Each number is 500 + 25 x the weight over its row's rms, rounded and kept within 0 to 999. Layers, rows and columns count from 0. Numbers have three digits each. The size before them is the row's rms in percent of the matrix's.

# layer 5 MLP up, 1280x320, rms 0.139, rows 76-231, columns 0-39
097:484478526533511491471488493506568477492514512486469482553509495461509493502501512520476492474507499488463510447459480487
105:517496492503480502493492514532494523508453521499507538518466492510492498473483470506560444492523466502472493456479461512
094:515508455504508494511533522530517492483508462477545522505516501538520506522536511497487494498493477493460510526450475461
097:497521515512543527456481509523487528471522482501491469486501516530526522502492479490516532473462505467500480516512519516
092:564509502517455493516512505516484484455478498534504515511508524515489507529445510525512472526519482499489532494501510533
108:491533526484515509486515520483489537515518491544547502500500533519508523464499520512532532476504504493524508513493467452
092:510529530490497535513534508504515527524491477544485538496547487456508510499536494506521513511476489504509497509494502510
097:499518518451465480504500480541507507502523496487483545487460519467510489508503512490522513512471503497523527498502512504
116:471487515489517478488546514547467498469526440495510491473480475516521553504504497516492514461474507469499509500513506513
100:509487478520449501479480532558522503497540485485483520511481496524441466502523480517511483488508459516496508505523497512
097:471509465483498479528501564488458528507533541543476535515492507529500451500488541479503509515554452425484542500525501504
091:504509538458453527501509564515515505511524522509521518497497494466489470491483504532478481504512518531446521459503518486
099:534517493504470523502477470523504472490534479466499543481452514548530542505499534509481506485499488455470482502527520498
092:496518499515444471458496505534515531506533467496470503463518501506469498499520518487513502500497491501503542572526508475
102:486479503504495516503502493493527494442473475492517497507541516528511530456497542525480459526516513508470503488483520487
096:471507534512492526501528462485490489464532459506508487487510529535422513491518485492507498501516456537477510472519477456
107:479535464478505472465531482497498510502479511468469502519497483486503486461457495499503512472501504498508517488473464517
107:476500502512539505493496527496497542479525481490508488488497556473502506508497536516546527474460471528480474514518498505
098:497555489482534491515536472519481511522479503465513493483483482530463537485469542531525468494518479475492500484485505515
106:506494497516472519493508485483507498516515510454489511478505459484502539507468486480507461500492487498519521501513482476
108:475474484511465523494472490519508517495515515475514493497503460521458547483510504482504451460505501498499492485519542484
106:479492494504435476457474552499464476499462493501468547590497485493499501504462481488480496505497533480498540497469522511
106:510501472485495523487487520503501499524505504440513539520514521487504481524457507506523501526511502488447487503478509491
098:522507488536525491507506478522522487508497488474454506528500512491507480505529561507503492474517523453491502538505539518
097:527518483457494502446530493499520492505503497532478455524494505513555531474520489508469460482524512484509531473499503523
095:543461514485493494502489506497567499483477506507513487511477520501505538485541439537474528462461546489485516526547485493
105:512502488465491534493529518527535493489478476501498477487480473499537488512507505469490506503513498506489514502511513470
097:476491484492492527505444490486541476470530484504497483515520472462502495528501459510539536515501461464509471510473458541
104:484522496502526506476505521487475524526492538520558510550497525477504498560506508487493527471484489539494522539498519507
091:485528489512529478473489504517515516494484492513519502511533534524505515519487504506505474429456516465475519459503508522
094:538518512462484509539456523518484461498449529461543489485486500519519504503505476539498482480496513507516505438495501461
098:466517472498456496532505559496496484474451458535501515521533453524517477468486511473536478538501472503534474535520495501
103:486531485511455508473475485485531494485535497468484499475532493530495471482461493472530468486483496484501544528525526514
107:460468450535522466495565519519557489480484529446511459499489512509477445522510520541525521552477515515504515495516489516
095:470473497494483487500505538501496458454548491493493476484515475463494507490460466509538548504503483492505484499503491517
100:504508513511503496473460467451495488501496500495494491493547537523500484521517522494486493461502556501489466479539489485
106:506519468493492489488482490509491467480464530450480462488499483507500504533435491505453512473460462490490492480512489513
102:530479486554483514472466532481451536483497478514470448457503482513498540487515495475533512484497487505528487497521467505
094:484541496457514459472532495492517502476531462489527477455491512499529469511470500497510470488511494517487530495518505493
099:493553442484524494502526522473520532527475528490535521545503485503516495507525505513504483489497500474518496542486501533
111:509463503496507499486517479501478467504530474465513496477463453483484470501538497508510444538485479509546486489502512512
112:545469489455470489512527506472514512522457520418532524527477509463499500556496488494489475533481517504502472515545547485
111:508507544508497487506531499468463490499562535484499479503496457483506485491466573455503509521502487477487505494465523524
101:529501517499512513507477476514507517509515529500492476533466544505487470446491533522503546500489466537506519514484482479
103:552479447464490508501509500492463513512466485515489481497521464487502513504475442502538492493510470494534498501487520500
098:540578545503498545490522532504479522532507479483431477506507521490460496554490505500477479516497492475519511504497468523
113:513509461520450505502506509518474513514490503457526495510489523477459524528479541469503523494478471487542535546490523503
110:464502500521494519526548501478504519522475532496473518438495453513529515561446507526533514487545467506557554492481442523
097:471485491487491466492493511484489475444488528497540499478531490534507524524511486527504524482525490515465487516522546460
093:435502479477512490507478491513527556560517486531534514464481491511488510495516477497503499563533510508492514490517522499
098:465501494480553505478507490548491535507485483508500469474506481479422489476522510532507511486503494455481516509520478489
095:499517493529497517471492505500489499485524502541486508511473451523434541550500527489474504473508524504484487510493511498
097:481518496533468476488528512505518509538469494517564519475491521496459489494507486534516485514474513481481474490463557495
099:507460530520507494452535491501445531494503488502502483485523490469457470511448513520514454556481496495500506490526583491
104:486517503495515502510511505487553477520533505498461487498510476507466536476512463500487498535486462467483467500477523484
099:487556474471499480494498529486476498522498476500479487541505520506475493482525468528507469507518500520516490479461488515
107:506518529488500513464460468494462490538490515505478486475499467527517505457506505495472487458525489541499525523508512486
104:486514499482474507499509512497503473522480525507510532537485479504477443463525475479504505460570469499490493503506483498
092:509489503465466525502474515486498487476504443502521474501475475514530572478511463465532473507486466500518525492513467471
097:500562482486484518491506502498476471498539473456519519501475524496505532468538480498489529491495526457534525487486500450
096:518492461526470465464528476520481535496494512527489512498573492449488501489488466509492505503490495512433497473482510544
089:503511511506511511502501458517470501480496553527515488460493511516500566481482511507539502505490535492479483551513463485
103:485503470514470522506507540459478506518502498510456524528463520508513499526510488525525486525472505511539493478429469504
100:502526447463487536525507539458494525492421496472476527532517525485480452495485494473505524518483509475519458530504526486
099:513513513481503492519501505498485505486522494454475515459514538514483531463527492516494468556511500525465513521461470483
102:499501516490511535485528484518530473515479505508498447511516519475486507496511567457500498486475535507490516512530499526
106:526473513463487500514522495482551544554482467470497530531508498514478505517483532523478451480517495527503488470429493473
106:456468527474485480484491503504517489499487494467503519489466493527514552468514491458521540535521465501562506473491504480
097:503512488498486508514415525507495485498494513473498531490524498488525505514546522536476466493492504458510481496405466531
088:494521501512447550525492434478490505495508504516490499488526494493490467452536511504502480532465478498497478465545484497
094:504481490516469487487515508505516481445478461476496543502462498562492484528485509493542485525539532469496509494528514453
109:505501469538504523465501513494483485480509500513527540523533501506528516510518484465477439498512494470514512496502472551
101:494479479481487504495534477517446495428551544495481493507483494486504530512503498520471525514494524514486502510508538449
097:486510500529465495504500470497455486500516547501533484521486527488525464528478470496524497554484506473506490507501493535
094:532451510496487469516472463513471508442451460423459517505536452523530509489494523527540490488506552477487490511489560513
096:493488501500488478489477485509546480469493482490484470469495486517542513503491529520561470488498482482500519484542486493
106:493509439509509473468558505443556469485473514477521474502509482472570483479516442504528474483490507499502503479523509489
102:474488495507474530472489512465452471505514554484513495496479478475491496491471518471523495573516514522487518559496519509
125:512517443529507494460482503456516493502529551492528503509537533521544484519537482515498503491490473498486498505454466535
112:544510469504497568478471523471490508483518475497494520529472514464467543525474554482521478504534504517494504491479522435
097:527525489506487526496522517488512487478470515528509509550494517472467448440489473515503522501517480468486525470506458463
097:536488509478516524479505483450524446496495496521514531522530518478485502493506473482462511518500496483455453523494517491
108:520479534516471521459491533459514472502506497496495439544536508502490500485484479434457512518466498501492477502519531496
104:533485491480518472501482478475492497476517491504502500485498497453490541510471508499517505493476506487428480498538492531
087:488486482468498488505502472526490526504495515493497484491499487461496489459477533502545518465501491499470473522475511532
105:572506493499528468486514503502476522483472505490510468510441477480505505520496481479512475521531512453491483462498518480
096:510492483512484522477497482518515509493494512490453491476532486497494522518521515511480531512540462503507525511492460531
097:484467503475487482477529504528511496522489524472499520482488482503505559511482535498519511458435432468483487512455483471
099:449495492481457479504499480501545510512504509511484498500493491542493482488460495516520516513529519491486521523482492475
098:500515469498524538505487511503480461531488499499484518514549493485497489525487510463472508529547456488514479553499499496
108:533488505490481514487550515497480474497510512504486504440488494485476539484492493496498524490512488485505503471496514542
101:534542462531504501470531428518481539507496477479504516497505516501436510526489489525486474492480499498519499528499512513
110:535507486470552571487517514502501493516518492493479521531465499486506522512462491487507517518505482503502487516496477522
111:499500493525486471485482485501499458484498508480497527510492502471491508507480491488507464491468466475518483521522536542
098:498517462489481490531503499565468505497497496529439514489478503484485525544471508530499500524504502494484470563530466431
101:528471452451476530531508488525529483498482505516527506480533495502480510477478523493430492445510469505437492436513523453
105:504498537529465478523505444535471465512503497517533505492493484470558499497502483501522531507490523436474489462488523502
106:553513507465507488495526518499505506460509499467492470466509519507456479544476541502488478521545511440517504460499490470
102:501532532483494486470486507482516486510502476553518468525443489500496481502510489490482511493532496460473509496530500521
106:484499453535478489494479517505498492492482477511505505520498542521437523519478494459483488511458477505506545501522501465
099:507482469518505529511497476519457484507526515493507484478516556496497518529485523525508508525507525460459485525492494476
098:510439465522501524476480503512498514500504480498498511478486494487487476539566458512490478534520497454538518514497485524
095:508462517484518511487471483505543517492490521485517481501484479463477506493450512491533523473541490467521473463500525491
101:458508491470530453493473520486494510487500480493478529460530477478507489458466511489493534543523540486521501489468500524
104:505463484449480461454457489469492472497531502518492478493503516517507539517555519471528499544489504497465497483507508455
124:497499538509453496487467474509501527491512499497484526496506487471509501481504532507531513504483494452493490491484502515
095:525454533487497518492471484491508489458454490481482498514486504510508488442484516445498495515545503468511508531496467512
097:535517492530479554545532467472517497463478460503490535478496486513474493498542468532490503524501496509460516477496510507
100:472490532487495514512512509498512498506524476518464501489445533500531532508528476450476481481480568498512510548477497522
104:455503524479458486497483525481463525499510466500515480513541512536511515464446527509486480548481488488480507541492496494
109:490513483497494503493490500490484459508509455497490524448507527475480518471523503504477487487461506477545511531513478450
112:518538451504516489469474499545499477489477504495530510467480498475501452530493452457505476480532532475508484486527536512
093:476504500477497495481546478503499500523516541531481512499491508491495516510485499479484516463475458509464496491528498497
100:485495498478472491500492494502538475498533498460488500501534444473489515498481590484492577507484536506507530537515495504
098:532523557513481504461502501482477482497536511517473521516545487479510499507519518500485538522505501539467484471497510456
095:500486496502504460477565510508516494512554472496514463475512527476506436503463501527522500537536490450510522529500517472
088:499478507494490547535483490463531515509494486495534469484495485505463490519446490538474529508497539461473509511455518497
105:492492546512519510495496470526460466486519553468506420513498480509490518520468501503500466528485488450550490499516481525
095:489491455553462469487527500491476481473507481521491511521483481529481477497530504436522468501512534484460559494489511520
125:525474492553548442500472479476486544478520546520478488511491541486503504506489507521500530468512487487519497484534479526
099:522510495578492523505481516458484493493487545523477522458475454482508517478540477512529522483510474465491491493541491471
106:527497493500525455491501524521514515500493550485454460464460492523472452487516529488471522527492540506533528570529533516
090:477527470494512528447519493524485503498464574478510496490489520514512491504499538502526503485497452494483496514489520489
104:529541453468509478513545482514532483480473509507488497525506482515508483525463467500503481523513548481467476552473460509
094:496481530501508464493474523470552531549571527526480503522519530546502525514483470499465484516483471505524525522469526481
103:521496509483488546510503516500546469512521493556472536498528491501493494484499521496521524487518479477518502484484491503
104:515489519509477485537464507523464515517509528480489458510487484526489480479488480482492500491528532447477544504543502494
100:491525540471506482472484520483510502501510507514519511478530483484514508481498500485555506464497476448498527471499446469
103:513483508523511516520522550527501541480494567502522537498498426540505474517505543516501497489527500473474503500481527499
101:482529487487482504458523486498524518475502466428494533483504527479519472461497494507499508538493531495470520489514502484
093:491526480484526515495551516503535471467507484482516511512465524465435501535552498567444452496489520486467541505487508483
090:484530478464494463521549556537486476582486489524469488493493493487523527491460526517503468514516565488517462533495496457
104:473523483498502492460512554488506530521478484478507491481511494510482505541540449498511484509501483465458509487492502489
112:523504559528474479495519545480464507488480481540461537484488466515468525504521512468497529484539522489476477477530496506
102:475542482524520517512550550496492511552545522481518518526507522473491473496530486503500530517480513463588503512505440499
101:476505504521456493483505525484475515519488506494514526504476494518519521521519527496505498515494508491567477529525496536
116:491533529499512498519509489460518525483477464492498536443494544490509465507470455488481549436467416498519490525536459448
098:501491475506502508472501503491509490519460472480507505518485473519434478483485496515555513473498512520505481482516500498
108:480533522441553492512490508510476537526546522485485500453502463511477526544511483471502502511534558479511524503509534509
092:471505528484483511494522467522470517513526520500465482495504505518497460480496476518535479517473522513464516438475487514
107:521494487496496548493490492488521510500494499512458493539512517493539498504487468498484476530533533505518464448490512528
098:492464508476482483480528499494470465443495491448460464515496509512471451480503490536511480530522496497429527502507497512
104:541514471459515479522440481482459516484505488462521458480508520488476490504454504539489491506502503525522498517514526505
105:520484481455501536525483494498473509459473517488542485474491468475523482523484458524508509478516505505523522505508518535
082:528514493513459495499514482539561455509487475460509507505547502478458491531526528544475513455481541435492506507546517510
096:544500500451478497494503539499496522517501500526445490517479475504500533497461484531522546524535506480513540493493494534
092:478478554472485482482502476504512505506480421486492495543511494475499470517535510507512540506512441490472481464478457517
089:496499488489511559496505546454487505517460516493487514474508514468493507500514482515490530483505479454500478490470533448
096:530505474487521492500546557496471527495516470496502554480460505487484508506443536467525517539505467497485518510479527473
107:447519514463493505459522524506555504454538503519532500465484505544517476521509459519555509527535539466479457462515491499
093:524497454518486527509515511528465504522477435497489531462518509495467491467470481521499480465485498471451463495468537506
099:509478477496507500451497509472480481466486495523495498492491500492491486480494460505511483541488501480466483511450502555
107:525484527472477482458527501499484487505523515503479455493434489516543550490465492464525497518521469558507566501512533484
097:489527558478511447508536466535488483480537556522505454533519504501480525509477517481479505501513464538526467452529504475
124:463534453493493445499432485497494519504521505494511480526464538463506506510520533539458538478475516538531519506496543500
098:530473534485473500502468489516493512528482526468524459519500542498521514522473486537535497538547512538513533523478473503